{"n_layer": 10, "d_model": 320, "n_head": 5, "n_kv_head": 5, "head_dim": 64, "d_mlp": 832, "vocab_size": 6969, "activation": "swiglu", "norm": "rmsnorm", "norm_place": "pre", "norm_eps": 1e-05, "positions": "rope", "rope_base": 500000.0, "rope_fraction": 1.0, "qk_norm": false, "attn_scale": 0.125, "bias": "none", "tie_embeddings": true, "parallel_block": true, "init": "normal", "init_std_qkv": 0.0228, "init_std_o": 0.00511, "init_std_up": 0.0228, "init_std_down": 0.00511, "optimizer": "cautious_adamw", "lr": 0.00109, "lr_mult_o": 1.3, "beta1": 0.9, "beta2": 0.98, "lr_head": 0.00693, "grad_clip": 2.0, "warmup_steps": 548, "schedule": "wsd", "decay_fraction": 0.732, "decay_shape": "linear", "final_lr_fraction": 0.0, "batch_tokens": 131072, "seq_len": 512, "doc_mask": true, "z_loss": 1e-05, "train_tokens": 609200000, "steps": 4648, "dataset": "wikipedia_en"}
Each number is 128 + 24 x the weight over its row's rms, rounded and kept within 0 to 255. Layers, rows and columns count from 0. Numbers have three digits each. The size before them is the row's rms in percent of the matrix's.

# layer 7 attention query, 320x320, rms 0.0283, rows 0-63, columns 240-279
089:143166151126128153129111131113138166095133132136122097129125146129157110146159105171103126127148072136170108105131129148
087:141118164144123161126078103160153130090155114111132112110154088136162091108171124164087097137184127094138096110114118111
095:125077126142129133107134140128117094137113134119109166137111134124081128111124102098120104078142195135117137161111120114
106:135116103106093122133192160133136117134134103158152142140131166132100170121133117140117127090130148124114104149150107112
098:153121113100106121128122126117112128090093112148197134151124158131157118129141128139107159167139141145137114103115110129
092:130116149136128162119140156145123172143108110131157130102123101113091142151146132125081146113127134149124146147160181148
093:121081113120129170127102138120174130134147120120077125116152124158170108133114123118133103169144074126119141128109082135
104:117098125120103113124140148126105132150126079116157165150110116126110156116107135122143154092107173124110137141157118120
085:103099096110120138101131120120140109126104157166164165095132150164065110173142123122158151124166117103130151095125150139
098:151142130104127145154156143128133119110122169169126136174150124152152123136124110139109106109128102096114177148127143108
072:122147139144122150116080142150095118123131154138099116131125085127144137140177177133108141117138084166111120137144150157
093:137115113139122137159156147077125122141169173166096152122126111128119127146119111153110098150112098129126086085122142167
065:118171088137119090112114124138117114095166096134144132104125153129136140134139164128122189111117072118125106104163188142
087:120139141127188113124118144156153119148129103152150100178141102133129155181136128151144108122112119177121092090125153178
075:101103100119147109120109151118080159074182094140124162145123129114095143129139134152121184121098145155086129125115152055
093:131133148095134126120101151098148071163107138131097152136083089158132121125114112128139127120111183169138153115124111139
097:104148102097100182145162128113145146103145161145099152159094152131142184113119135105153085136097136053130178100156139114
094:148138109114141148115101109144123145114126133167118162139152141184143155118126122112123143145148124126145068122132093088
096:144132136161183134144125126118132118113123154099109110137113131090138086103127112110140056140120128136111113127088136124
088:140130148154106141142123140153165074136121142160123133116126148124127135106152131132157152144119149103165127151111141117
093:169134102120093152142135152116112155098121115100136075107149120165109143114100126143103141099141140110111166162198116112
092:120136144073144111142134118155139127136144123128116074129141160126140157129163155161125116109170138161107161101151121139
098:156101137129090157116119091150086135145098129118151094142210118151166127088130145117119132165073138122132144145145121125
093:123113115101116182168115116116117098107095129121108152114115133093124124109142149146103096149173154178142121106153087068
087:146122170165156153110160154109147133125109193109140136109111163154148149082141133168117155110085146139139117154062109114
092:134127103107113144140114146110099141114121107130130118124134131159112156093104110142132153143101143130098134101094092071
093:135129155122138113107111137084085142100135162121141139158120163149124123150142157046140126135115114154108137164136125159
089:167121132106113104153168127152141174113130153111158111141114132096118111144118161181191116137142184119195166139122150130
090:121117172139151135156172085104125094158141129104098133145131186139138143131151133128177140106129138127120132131170069099
092:117134149111125111116141150181178142193157111111121144143109130090134097128105101129128113155148129122122126087125122134
093:104162173121114154127148118123143128138130116123128077097133115142132144137145088122130118149170159107107087150096128109
098:066168124098185142108209151117146132146162134064111126149117144157120128123115147113162175089155121150110155174126092116
102:160155143108166148115168147146162130119118128138132114135124165149119135144152117144114138196139122146141124104119089120
090:179162146129159155101153151135172135097095139155123108103143151123118108120153118143124155191133130156143157115107105159
094:104114131132132145125092117143100107131141134132123113118163108096134092099130103113147065083113146129133095164097134122
088:091117109108079141175139111169106112131185106114119159137122143133136149132157089165153111099117129110089183099147103114
099:142112113134104141116176158138107137148139105136137184156109148141108158158090113131153135073107179149132167155145154138
106:132112129119113114120146159132107126127137112116124147161076153127102170152122118115145122068105150118114150120163142117
094:125119175153153097126148113115119156159122122163095143114151130128089097117121138126154095140139143165128130111116133165
087:118128146083115118151145138123134114137166165146073171119145154128133170127122106150161086143115111147111142106096119113
102:105115114120108097138143142150120113118165101142158166159123110124153156139135137158133153109123148100139160121118122129
089:102129115132104130163161134111151131149105140123157136129131116138050141114095132140082115154106117161117109087111117130
114:084133113145088122156099159132108109096109128121154167150115132094125147115151118090104128070156162112154152129145174099
098:149134106151123147120125117115185116119091152160114131127147156086090129139167144115085096140158149136120126133089102084
165:128128121117086125109121158145134123117123102142148138137105135122098173135120118112123118081150160121097144107148145100
096:110165150142101121106122134119134209136140139095111099088143088120127097099114146087140155133168141122104129139098149143
169:091137102145170122104108108109139148111127130109106118103126096137150104148129114141161140188105078125127065144088107107
095:142135152130114144115114140101167135165112118121136090148112125150131157134151151095090145146057158120176146142116113170
097:083119113118125170093175087153063139176090123123101142070101124121095169098137113159115119105150113121090122123122106135
096:111121100165125119102084075100105128123147142087136094130114206128116135136131115128128125121109168120161090134140129132
096:166099126143095154119097145129114130156088122126123151129091157086115087144120116160133130151140103128092156111124117136
095:114151145163139120113113135127115141100140079129128145139147122112098110099126124165167174110112112100185145170145151141
095:133121123095142195141137138116096162107139130180108111139105110141109078158089126162137055143120108116141115094124145147
094:101143153133142142132124087147125123112101125137160087170155105141131151141150127119120143109106123128103157159150128135
100:145124172139126120151132103090162166084108127141180116161122106136152129154136121123124161125173113134136124139138140095
096:126114175137137130100176114139120115131115127175147109119078134148143105106185151133193100132145122167086126095114123172
093:150064079121117106123094132107113100123128145130117138109140117114158102148095149104123136142145154154138140121168157156
096:088162148138088177113110081178138133159086139102167134120122131099109082171132091105164166113122098135114142089131126133
095:129149106135126082107126116160104153113084126114099128116129144136115147169119150166092126135096096162094130168120120140
093:120148132089150126127151123172115128124101113141116164156112146112107142097126174142086156164138141127106118095161125105
093:172104114090132131089134112138114068166088110110114131095127148123140149139128094085127082121132156108099137116149150133
095:112126165156125168125122150157183125149127146174170135115129151123072186096100164145145058124143146144087135114145091104
096:116098101117134117124119149116101137137149171092114140124107139101107148091136161135133127135113116111131150115091146121
095:157129155098127142103105156161120128083128112167115171131155111123121110156145149117126108118128126146128118149131157117
# layer 7 attention key, 320x320, rms 0.0285, rows 0-63, columns 240-279
077:160140126138079132162124143171116160163109120145145130113117098116129118139133139142081146118138114077116129118119112137
072:132100122105090091155137163103115154128101093162159183116112111153111107151125127099101112132114100162125108146114169132
080:124119082085102139173143089133115102136157112109140137144119109112100174137131159143097115062125135117104146104155152121
090:124089122118100094142120148130096109154153146120153129135140144100133131110114132131147111075147177145122165108128184140
079:092101097132158077128135144083126117159099106178092072097134151173158173127129135136140099119083103126120119147091115143
104:146113086118101169139146116129163151170151147113124128145121120115113128128169140130116108095161131142112184096094112137
093:129125097138140122140101127123133136147120177125134115112129096112146091074122131134077132206104086097142114128105097117
077:173165120133102153142156095140160115151118156079177092156108156062112099134108128100139166060133176144135143097123121151
112:149110128105105134130178103139090130143131106153141150152126158122134168141129122114126110063143155116138151085143139162
078:117087165112154142169096155100148135128075116146107103131125136138135160125106140123164121136092119153136095155143142119
167:141122125118080115110170143144121122135147117112136158153102164109107127124120144113113113038144153133096184083171162149
097:152138120102145140113136157142141156117102120130158074133150146148137102150137131134108168105127082118166137148121152080
255:156112113085072110144151145126129109128140114136157140156089154136099145117125139108137142033131178133099169097156145168
090:182134110158132123081125118156132142095113114120149152130094152096090126138122150106169127086143167163137163164122087162
238:112160149136164142115086113099152131102134145117118105100157121126141095117129124127124116232099089122155089159089104100
094:099122146097157145142142158106134159129160154130122125127115159112089104174148128162087149161125075120138123149106167101
089:098109096134160143105146156100104154113127149143137095136159144137172116185125098142121095179168104126146114144131078065
096:131143096141102108165138117087152121152109146111176102111101135124158103144122147105094116081087156163129141135079101121
097:100153113099142106101127161165135142089140123120142103148103163108145121143124154120114110077174102138108152150126182190
088:153117159097097142162167187155152154118110116156129090156126157131101087127124125106139075114147164089138163116186152166
092:136151161180122143104169080160157145135132089124129120131116146129160098122121105140144146095127121150138088082115123140
094:097164134144097142119140139150146100161111165129098147068137132138133142161160121122119103140133104141109136132128097112
095:136183114133170083167129115095157128090098108151121123153130147115109130126123190104148122124121167104115093100146117095
092:157137109137117144104101148152155127166115113120164105174129110135140120134124159131120100143118151142131128139124160199
086:138119106104103104133133169118147117153130122151120097122133092103115113101114132124159111131149112175129138099138144147
090:140122151134160091144155137115127138131130108130134123144160135125124141091142125154111112109104157107170149099122165149
092:119123113142145153095116141110164125126141119081157137166124104140106142140133101156097142113121163114179139150121170108
088:159159174107133132113077153110133134142127132141167135130124150135098121096166105147129117143114135102103115111097067130
089:137118122079154095110136128158129129162141145204119104083127103094131157125146054117114100139109084155156137156084141160
095:162106126156104128140152147108129146137134103140102153120150124180134150104180137109119108162116081150144150116146144170
090:148142141107145142138114092111117141127114147122148089132140154094109119110118152099098134080091155158150125115141140100
095:144126122131131116161117113131095160152185117166173093090090134119130090129128084101140124134133130124128169124127178147
089:129125178132135150092137130134135157120135143156131107107109131154163112071117104153130116156136096146157113135104106154
078:153141146124150133086124113137148165135117129125133118104139119183156132126121095142106148161080081154123125149086143135
087:110155105115087133141120101152136132128130108132093128123111090120066171121128189123121152095143149117070136113139137144
089:152113082104131096180156114119147095153114160133130141149105126140144137149120165090116143082143165150119125131142150095
101:128115077093119126163141110124122097127146120136135124148115135104112159135121133115158133046146196141132143139156135146
092:130113137094093115150150145149112104136128121126134137147088159116115138158098136118163147012132159152099128105173157142
086:074129156125143139166123093161121135137124171137113171131132133097119106125131139110054136145150121075123097101135120088
111:144128156172150148135143155151097140119139136116125119113157103156144120120092128124108109194122116136166123165108124141
075:146125138091110135145167144116090104157122095134100169146122116132140114127111129135153147057084159109141175114183122133
103:141118118119107154135113098115120138151100132153121116111082162136124114142120073118082172109119170131117130133140136115
060:142116142107110111142141094111159145203183127133140068152127127101126127135157124107117123102152125129122127110110155187
090:110112115153146177113141103146094137153148149106150127114094089119084128140117116150092109134120153164123113154153120127
047:133141118118075116140147124134117117151148114121165141125135128090184135096100101108128089040130125174102175136134136172
091:090134117113179121142116121121140130101118116093126096128124105141105145167113116136131156073139120114137121099125147140
060:146159082126087108136143130138116134115124124128160131141139123095138159129129168097109150144163146127100145123144149119
094:087117109189107130129162147153159089132135145175103107129145120150151095116147143165112096139112115091141127149117105109
100:087131138125149127106112142145150092115148149105150119152152089159127108120152153112123097135111083132158120149145104117
093:095160139112102152114166080129079165083107120156141118144112113156127142173106181162116125155143083135113111136120092134
096:131131110141159151123157150127141158098145112084153111109115108116172174118133136131145095092133150122163091114104117137
093:116163124131149144148113134158055180058114119068098148157124163090091103140136156134153081151112084132097119111121134129
093:079103149167202103131125144143125148086120140121087100194145122148109147127155165094140130168127132086129156150151128095
093:075155116130079130099136104126128131119147122151146152105170124119139119097098122132168164127112175097108114115110119150
097:119134147117175144148106122099163099100137138136122119123121174195122110067095105080124091107094131130124097142143126189
096:122122140105146145145133111095132132170135142131127143141099127136071134116119136151152147110139123102178092142123103123
089:106135178138182142120129124146116090141137114113111140116121153155166124129143123166098117128144114158115143119134144098
099:134099128161125124119167096121087107133109127151079145135156127134143133087139121168174154121152121119131135155125166135
091:145120111139110131127163154115115124135119121088125123143135137132122102118092118098167159111123171099171120128092144132
096:106110133133123117165176110159162116108142139138104121089170194103107121128122136122065081156096099135082125111156121116
090:100114155179096141156168137141139105120139155096127151091140163162121132116104181127110081113165124109130087106106085119
098:091123134098146141144139096145117121093151099149153069093142136144116098173124127140124086132175150152134145097125152107
095:157143101094154073106136133110108121126135091164113136161088140143106154131150132147112176110118120136169068087133137100
093:125118113137090155159162171091090096153142151117133112168136146138104143121146107136159130100097073143158120131114150179
# layer 7 attention value, 320x320, rms 0.0378, rows 0-13, columns 240-279
093:146091157116152165148114160126130111123127143161149135155093186130145156205109114107144136123144138154151132127178119126
098:178084104095105134111114138161139163141149144149153137136149144137159132112141151147105091149131118132073120162120140137
099:131150124147130121113106131126140142128095102118123150131131093103119133114143128111133144128119132117101143112092119126
107:141159167113128130128128127107112154141161090146113155145116120175132146164087057148092125109133110159165155108179083134
103:166130113146144123141173148115088100119098121166145141113133122099152118140116104112110132133153131137165134157124130078
104:114124136117094149121179107149157156129146154111113150129169087098138132110121155115149147132091132134138173179131108118
104:156087127140115120098127126148136176150168143120122094105119162102157096140104085110117149121112129143096132150114120101
104:095164118148148144135123107141138178125097156098092123138122144065125117141149164134156145117173135114122114107135166164
109:140076168079127137149114145125126114156149101163112109162122156144166121132118109148097121116135136112127121075182121135
108:128156144106135095146147150140135133113162131129137140115161134149121135107156111142107111107109121090062150140116092132
099:146145171145153153127136121144159122204092155112092169126042152142154103151096120121158127137132125147076123119120132134
103:123135113148108106170141154162157103106113099091140176138142107124152112157095124128110133142145115116180105155138128127
104:153147130132125152123137164113093166165130110121081161115097102183118101177139111153129127121151146153103122142121113149
093:146113084155137145134146154173135127120151079148168104209108110173128161134114066155113104131126127120146123168160167161
# layer 7 attention output (transposed), 320x320, rms 0.0492, rows 0-13, columns 240-279
088:189110158094152128152126160122118156135173181103135177164107125113126089162107169128134128160150144147141132153191099153
090:165126139110101108082097121171086159155179129135139120148127143099138132145140144133134123199134117145130114128091130109
093:101147114179124150114144112163128125105070067127130124127123120132109141120141107123115126136139122116123128092137135094
101:141123121104135114129113127152115158143142092126132151121097117107176124134082151131101154092158121162154118127159145160
100:161137138133139099151136106117099136162119084140156150118119078129165093132117115130105135134152138147124112118078141118
098:101126156160076118135117154117106164098145137104164117113163110115113157114146167092103139085104107098108157127114129138
102:157120154149077120104125172155110154144138133113141121086128125115135122145100116093140157093104097140108155151115111113
103:151142132087120176127142097142113130090148165133118113135134115121146133088157165157130079100110153140127141146135124134
101:164130139106105150141128138130138121108141172143089157175111161125148127132096153141114128105135105111120135130152134121
102:096138127154113117171164162131171148145125133115153165133161158141147169132136093093134187078129109109112135138118129122
094:144098119151144162113119123153098160148122160125124164130086142121131126165139156172134073115090142135092159115155117121
102:131119103155099139148111165157155108134117127140143122108132128103129086109133143138088127147165183117126115161124100124
101:086109163071136146131128116144086159138133114149093165110086101115160136162130149131126128149095167161191130179151121135
089:135129157119135086190144128146144098164172078114157111134129104129134118134126129137130120164152165123145094116138116150